Each number is 200 + 40 x the weight over the matrix's rms, rounded and kept within 0 to 999. Layers, rows and columns count from 0.

# down: layer 3 MLP down (transposed), 832x320, rms 0.0463, rows 332-338, columns 0-159
# gate: layer 3 MLP gate, 832x320, rms 0.121, rows 333-339, columns 0-159
# up: layer 3 MLP up, 832x320, rms 0.124, rows 333-338, columns 0-159
down332,210,177,173,136,197,181,135,229,250,222,207,168,220,208,260,239,230,143,235,220,197,184,211,226,169,181,236,155,219,136,207,251,154,188,214,169,170,290,213,172,197,143,167,202,199,174,166,215,226,173,210,255,189,226,232,206,225,141,212,239,241,190,188,249,169,243,179,197,179,175,198,232,165,199,201,215,238,278,216,184,204,212,138,109,190,162,160,120,243,199,156,214,208,166,162,182,218,219,221,197,201,290,179,168,182,122,249,191,172,241,222,213,217,182,183,234,221,308,206,162,169,197,178,185,273,165,199,269,255,334,179,208,216,152,157,222,179,197,157,197,117,203,241,74,129,286,210,293,195,176,154,167,213,231,161,176,195,182,205,180
gate333,238,178,258,236,155,165,246,138,184,171,225,224,207,221,168,213,212,209,204,135,207,155,248,119,261,215,226,201,218,190,216,192,189,150,152,169,201,197,139,198,156,112,215,195,230,254,189,212,202,193,146,211,205,179,164,213,178,193,189,179,197,211,214,183,232,178,236,204,227,276,246,161,202,227,159,225,171,158,151,250,196,145,197,205,207,108,227,203,165,219,255,222,190,204,199,146,229,142,277,176,182,216,250,207,157,205,243,178,255,210,214,195,179,222,183,256,167,190,186,250,156,254,238,113,203,210,140,224,164,176,246,126,232,232,221,165,181,210,199,205,193,166,183,214,244,226,276,230,182,223,236,244,198,223,236,134,154,202,233,288
up333,166,157,239,198,225,180,208,241,215,215,122,138,72,193,204,256,181,207,245,194,198,213,146,248,203,219,158,171,207,216,141,208,245,218,230,200,209,173,213,222,269,164,247,192,165,153,239,258,163,243,200,106,198,182,220,261,181,197,147,146,172,164,259,131,212,175,220,193,195,100,189,101,238,228,220,155,199,152,229,175,272,233,204,210,215,236,179,215,257,178,165,231,229,124,196,242,173,212,109,163,196,237,139,211,165,136,154,209,211,189,228,202,216,168,308,273,184,196,236,205,177,193,224,191,202,153,153,150,234,153,172,218,151,160,189,195,222,255,237,196,234,201,239,162,260,162,126,200,181,179,220,159,162,268,171,195,240,201,212,140
down333,147,138,223,188,153,176,170,232,159,203,204,219,196,190,138,272,161,223,173,233,195,184,155,185,181,229,164,214,238,189,223,130,194,210,226,220,218,157,146,179,247,190,132,175,218,178,154,177,254,244,197,207,137,206,221,188,144,248,201,239,170,203,193,155,198,191,177,166,209,135,247,185,204,222,273,185,220,150,211,224,146,127,193,170,277,237,199,159,205,222,140,227,183,173,249,211,152,192,187,204,196,250,124,173,208,167,211,226,157,226,242,201,173,128,176,241,299,250,255,223,154,186,126,294,223,257,253,226,283,216,176,247,175,130,178,205,241,196,238,202,215,252,163,170,156,195,118,162,207,194,138,206,178,255,116,184,187,216,178,221
gate334,299,196,211,200,170,234,146,193,157,152,228,185,208,201,224,241,177,172,121,242,227,259,295,95,175,202,172,158,266,132,247,241,265,220,234,174,147,227,202,254,162,155,79,254,247,264,198,123,240,244,160,209,155,170,190,217,182,198,133,164,211,232,172,182,188,230,155,221,195,273,182,171,214,196,177,140,295,237,244,227,176,183,210,175,160,239,214,172,150,188,266,184,212,250,224,204,130,214,198,141,134,219,149,193,223,207,218,271,116,245,202,199,224,210,225,277,206,126,286,204,278,121,155,170,237,234,298,181,261,219,189,214,279,148,167,230,194,168,216,196,223,241,249,179,212,201,250,155,178,167,151,226,218,123,277,122,192,136,264,205
up334,206,250,176,139,181,123,194,216,156,236,218,164,197,165,177,204,123,220,169,208,246,192,171,212,139,195,166,246,186,224,164,242,168,120,275,186,268,236,182,232,173,246,287,206,227,175,211,207,148,211,175,222,304,146,219,193,209,188,206,125,252,206,204,268,180,185,223,253,132,239,216,234,168,190,168,189,173,258,164,176,141,181,230,152,225,254,201,242,236,221,232,147,189,116,216,279,230,264,246,207,215,190,172,219,237,184,215,212,185,131,203,206,250,226,251,155,214,178,145,176,191,131,222,215,236,187,231,87,243,161,161,207,132,257,193,208,197,216,172,209,202,164,251,251,238,216,184,205,185,216,277,198,167,181,194,131,127,194,218,231
down334,166,212,198,203,252,189,276,246,252,222,192,171,252,263,155,209,155,237,197,230,252,227,196,244,150,167,163,193,216,225,195,225,288,251,169,223,180,152,180,149,189,197,157,198,190,205,178,153,275,162,174,225,169,184,162,231,188,195,253,150,249,136,160,181,230,90,218,165,103,249,153,175,227,147,181,238,234,199,226,241,184,204,246,230,263,154,177,206,198,146,254,215,177,230,132,234,248,238,213,225,198,190,238,159,199,131,139,253,308,181,185,146,277,270,166,244,260,200,189,226,176,189,228,179,254,169,255,161,184,186,163,117,250,181,283,252,183,198,181,213,152,171,236,199,198,91,213,251,214,182,213,235,178,196,252,162,164,221,206,200
gate335,213,203,178,174,253,160,176,180,195,211,214,204,193,219,130,289,220,130,149,239,144,122,236,138,238,175,223,222,269,182,242,156,183,163,173,213,189,229,156,105,168,235,149,117,245,159,214,61,237,230,295,155,200,160,154,237,231,181,159,252,189,241,245,201,231,190,170,188,265,174,235,292,305,80,200,163,276,169,233,227,183,175,172,188,203,213,170,96,278,245,211,173,146,153,227,218,214,224,121,264,214,202,201,208,155,238,170,217,171,162,164,248,173,223,214,189,275,199,180,132,147,204,249,200,197,204,200,157,203,176,264,144,147,268,216,228,179,190,216,156,149,191,259,165,201,128,191,180,208,210,182,241,280,196,324,164,191,202,218,180
up335,232,327,192,202,198,275,139,246,225,184,160,211,276,190,219,121,216,267,182,214,192,192,208,192,162,181,187,226,234,127,182,215,235,184,198,183,224,108,83,204,197,236,198,153,117,241,285,154,135,187,201,184,164,186,175,254,199,150,190,212,216,158,185,232,164,197,152,243,217,235,185,170,193,245,242,216,241,279,190,218,177,203,171,162,204,224,217,205,191,210,166,193,227,181,166,239,172,225,241,175,184,236,265,233,173,153,140,192,160,290,177,207,235,232,261,227,269,228,210,243,188,280,146,117,244,194,207,176,222,200,177,102,148,212,178,238,156,264,177,314,202,216,292,205,203,156,199,93,175,233,204,235,273,241,197,184,235,178,188,209
down335,153,244,223,141,210,245,157,192,214,170,217,161,144,194,204,202,190,143,221,231,199,236,222,105,223,134,188,163,205,171,205,199,133,168,219,133,212,232,230,167,228,168,176,225,236,137,230,273,239,214,197,184,190,182,179,125,252,295,198,255,262,138,190,199,243,190,198,213,225,216,157,219,211,221,218,177,166,207,239,143,292,138,207,163,176,187,177,225,251,128,249,203,226,204,168,195,203,210,158,171,229,180,182,178,171,207,221,243,209,155,216,180,193,209,165,229,170,172,224,256,215,222,205,270,168,241,107,172,181,109,188,226,138,159,191,222,214,198,294,288,223,148,190,227,210,277,123,162,204,249,192,149,164,118,163,162,243,203,175,113
gate336,161,226,208,202,161,243,233,163,191,122,95,183,190,182,149,176,245,153,199,174,224,147,225,132,216,122,258,184,165,187,172,260,191,201,167,215,246,204,169,247,201,242,241,203,327,192,202,176,136,226,262,145,230,246,184,186,248,117,309,172,159,191,196,153,246,255,141,230,147,177,279,175,255,138,192,130,137,236,168,177,170,155,175,194,183,194,229,176,207,200,191,213,148,215,230,201,204,214,246,203,259,236,204,341,183,173,174,178,241,178,217,175,174,225,196,200,143,220,230,185,267,164,143,166,244,149,142,207,201,173,134,199,128,124,197,148,188,205,128,241,218,180,252,157,182,137,149,250,198,218,263,210,249,194,280,160,230,245,239,166
up336,277,207,93,272,172,247,255,171,190,178,215,190,203,164,195,200,211,206,157,234,148,194,138,213,147,218,209,165,232,214,161,214,236,198,225,173,197,130,235,75,110,212,146,238,268,252,247,241,119,186,189,262,241,182,197,169,188,218,176,189,215,201,110,191,184,244,221,257,243,104,168,150,188,218,223,287,192,142,193,285,257,160,193,184,258,231,249,202,187,188,221,128,189,220,279,179,192,128,176,156,243,350,214,198,207,182,238,255,213,238,226,213,196,165,228,215,176,251,167,183,137,160,158,182,242,253,162,170,157,251,246,274,269,136,246,180,148,276,136,234,189,192,143,184,279,228,217,250,149,234,211,179,209,221,183,154,275,138,251,227
down336,153,270,211,221,146,235,233,197,256,301,228,162,241,172,190,194,195,256,200,227,230,220,200,205,177,210,166,144,181,215,194,241,279,221,192,215,290,188,171,117,255,258,193,215,153,136,167,199,238,203,241,231,196,222,168,169,140,200,148,176,270,176,135,168,193,148,249,160,196,274,183,119,151,188,271,169,210,185,197,207,193,204,194,290,125,162,192,185,148,157,298,219,232,283,212,254,157,204,169,209,237,206,200,170,142,130,175,218,115,207,185,178,243,263,174,187,202,138,182,194,180,282,143,210,181,234,197,164,134,218,243,137,212,207,143,181,261,155,217,161,240,207,201,86,184,239,188,148,139,167,214,213,225,201,275,254,161,148,104,164
gate337,223,261,205,229,212,184,124,267,196,141,147,241,177,227,199,244,232,249,215,218,220,201,215,193,213,208,125,267,191,221,195,124,295,253,271,216,207,212,160,240,123,199,190,219,232,228,201,185,191,266,137,236,257,193,194,206,201,177,233,174,184,167,228,191,192,132,190,210,192,243,172,129,171,219,195,234,262,166,136,168,174,201,170,282,165,208,210,269,174,182,88,235,159,203,199,214,179,130,258,166,144,147,240,191,159,232,235,275,229,179,152,189,174,191,182,217,205,219,167,172,257,205,249,202,240,177,190,204,176,235,170,292,216,221,206,163,201,186,263,130,208,112,152,233,258,238,195,251,233,183,218,194,173,169,185,161,228,144,152,270
up337,147,176,166,96,171,121,224,218,228,197,226,247,229,165,215,199,220,125,111,244,228,212,258,241,272,225,210,243,208,146,218,159,163,198,209,202,157,210,229,159,208,219,144,219,228,256,176,264,161,264,227,113,167,209,217,122,200,176,276,156,185,196,195,136,167,222,208,161,209,190,167,232,195,230,161,231,190,192,234,206,202,217,204,230,225,220,127,185,189,202,212,268,229,165,243,167,220,181,168,230,260,162,203,233,195,133,189,161,195,198,174,238,180,227,218,198,157,201,217,181,172,263,135,206,178,250,210,147,116,184,149,228,155,198,214,220,179,228,175,184,183,158,152,252,195,117,180,205,119,150,243,200,179,161,210,201,217,100,225,224
down337,221,176,196,180,186,170,230,240,196,206,157,234,185,159,181,233,247,178,241,184,164,225,192,211,208,120,224,199,167,203,191,168,258,158,245,250,220,264,221,172,155,169,194,190,182,245,178,250,208,191,175,190,184,195,264,161,227,198,185,165,179,151,278,155,174,215,197,226,166,159,232,150,232,154,168,177,159,173,109,241,216,221,196,242,192,132,139,245,270,219,177,253,212,202,224,174,229,208,200,169,140,195,127,208,143,232,229,205,171,188,160,165,207,170,203,176,188,181,186,110,181,222,214,236,195,239,253,206,215,184,181,173,174,185,274,262,199,196,248,163,196,269,140,230,149,294,198,160,195,200,139,193,210,178,180,160,237,173,199,272
gate338,176,269,251,185,219,212,223,203,254,141,223,185,165,192,188,160,220,169,314,232,196,268,157,167,170,132,148,206,145,237,191,172,195,186,219,198,183,282,243,269,205,171,211,228,169,140,199,214,175,248,240,220,192,225,222,183,220,290,258,205,180,139,201,190,208,156,173,265,166,170,225,270,159,247,235,187,110,199,174,258,212,234,165,227,135,199,197,206,217,106,189,213,137,173,193,221,134,140,178,248,156,273,229,236,210,217,175,245,185,253,207,222,166,168,219,210,186,197,150,151,169,184,142,215,186,244,260,186,169,240,150,169,229,211,201,196,259,240,180,230,201,135,174,198,140,163,212,224,136,217,180,182,248,239,225,173,234,272,215,244
up338,116,183,175,198,186,209,196,239,209,203,103,156,222,232,251,195,192,246,129,192,240,191,169,224,184,212,248,212,225,153,154,239,147,186,138,278,232,130,219,226,253,169,175,201,207,186,196,186,189,170,224,129,161,136,99,242,175,223,244,184,162,144,177,230,220,197,167,182,209,205,217,298,253,152,179,232,120,199,279,234,260,222,240,259,203,265,215,198,240,186,192,214,194,242,199,159,190,242,150,225,221,207,172,167,188,223,125,124,250,195,214,219,156,205,219,261,192,148,221,198,231,128,203,282,235,214,185,187,206,214,246,187,153,165,248,194,210,283,245,111,145,219,157,214,166,130,138,162,236,185,141,270,169,167,172,184,179,221,145,226
down338,259,221,218,181,190,210,215,201,228,195,210,248,227,196,241,201,190,195,243,158,167,168,222,206,252,211,199,236,190,168,192,214,142,116,183,251,201,282,142,238,218,187,214,275,250,194,200,245,215,247,186,176,205,164,207,194,199,225,203,190,206,154,237,235,184,173,190,255,159,116,198,215,184,248,226,252,245,202,208,142,232,135,238,203,157,227,190,174,176,165,198,210,158,219,165,181,124,190,200,172,137,130,222,213,183,190,144,234,167,250,153,145,195,278,198,128,245,257,152,234,126,213,167,264,206,192,164,225,138,250,216,286,219,192,176,238,112,197,230,165,193,205,234,229,257,108,206,178,222,155,199,158,208,185,227,209,225,205,152,211
gate339,146,211,169,167,185,221,211,205,163,200,191,174,230,203,227,170,162,178,179,162,183,235,215,215,262,295,141,190,158,203,191,161,150,244,258,229,162,212,212,145,277,264,186,181,175,194,167,182,267,227,190,230,224,203,163,189,204,193,252,172,192,178,234,168,257,283,200,274,212,191,277,289,181,206,254,217,159,161,200,172,228,169,191,211,198,209,150,226,202,171,194,232,238,110,253,278,289,214,175,188,226,186,196,138,165,180,257,139,145,144,159,269,210,219,151,211,163,266,181,238,188,215,122,132,155,180,191,211,262,198,221,243,236,105,217,141,141,107,213,239,208,260,105,227,201,251,193,151,282,182,204,167,156,189,261,181,255,184,195,158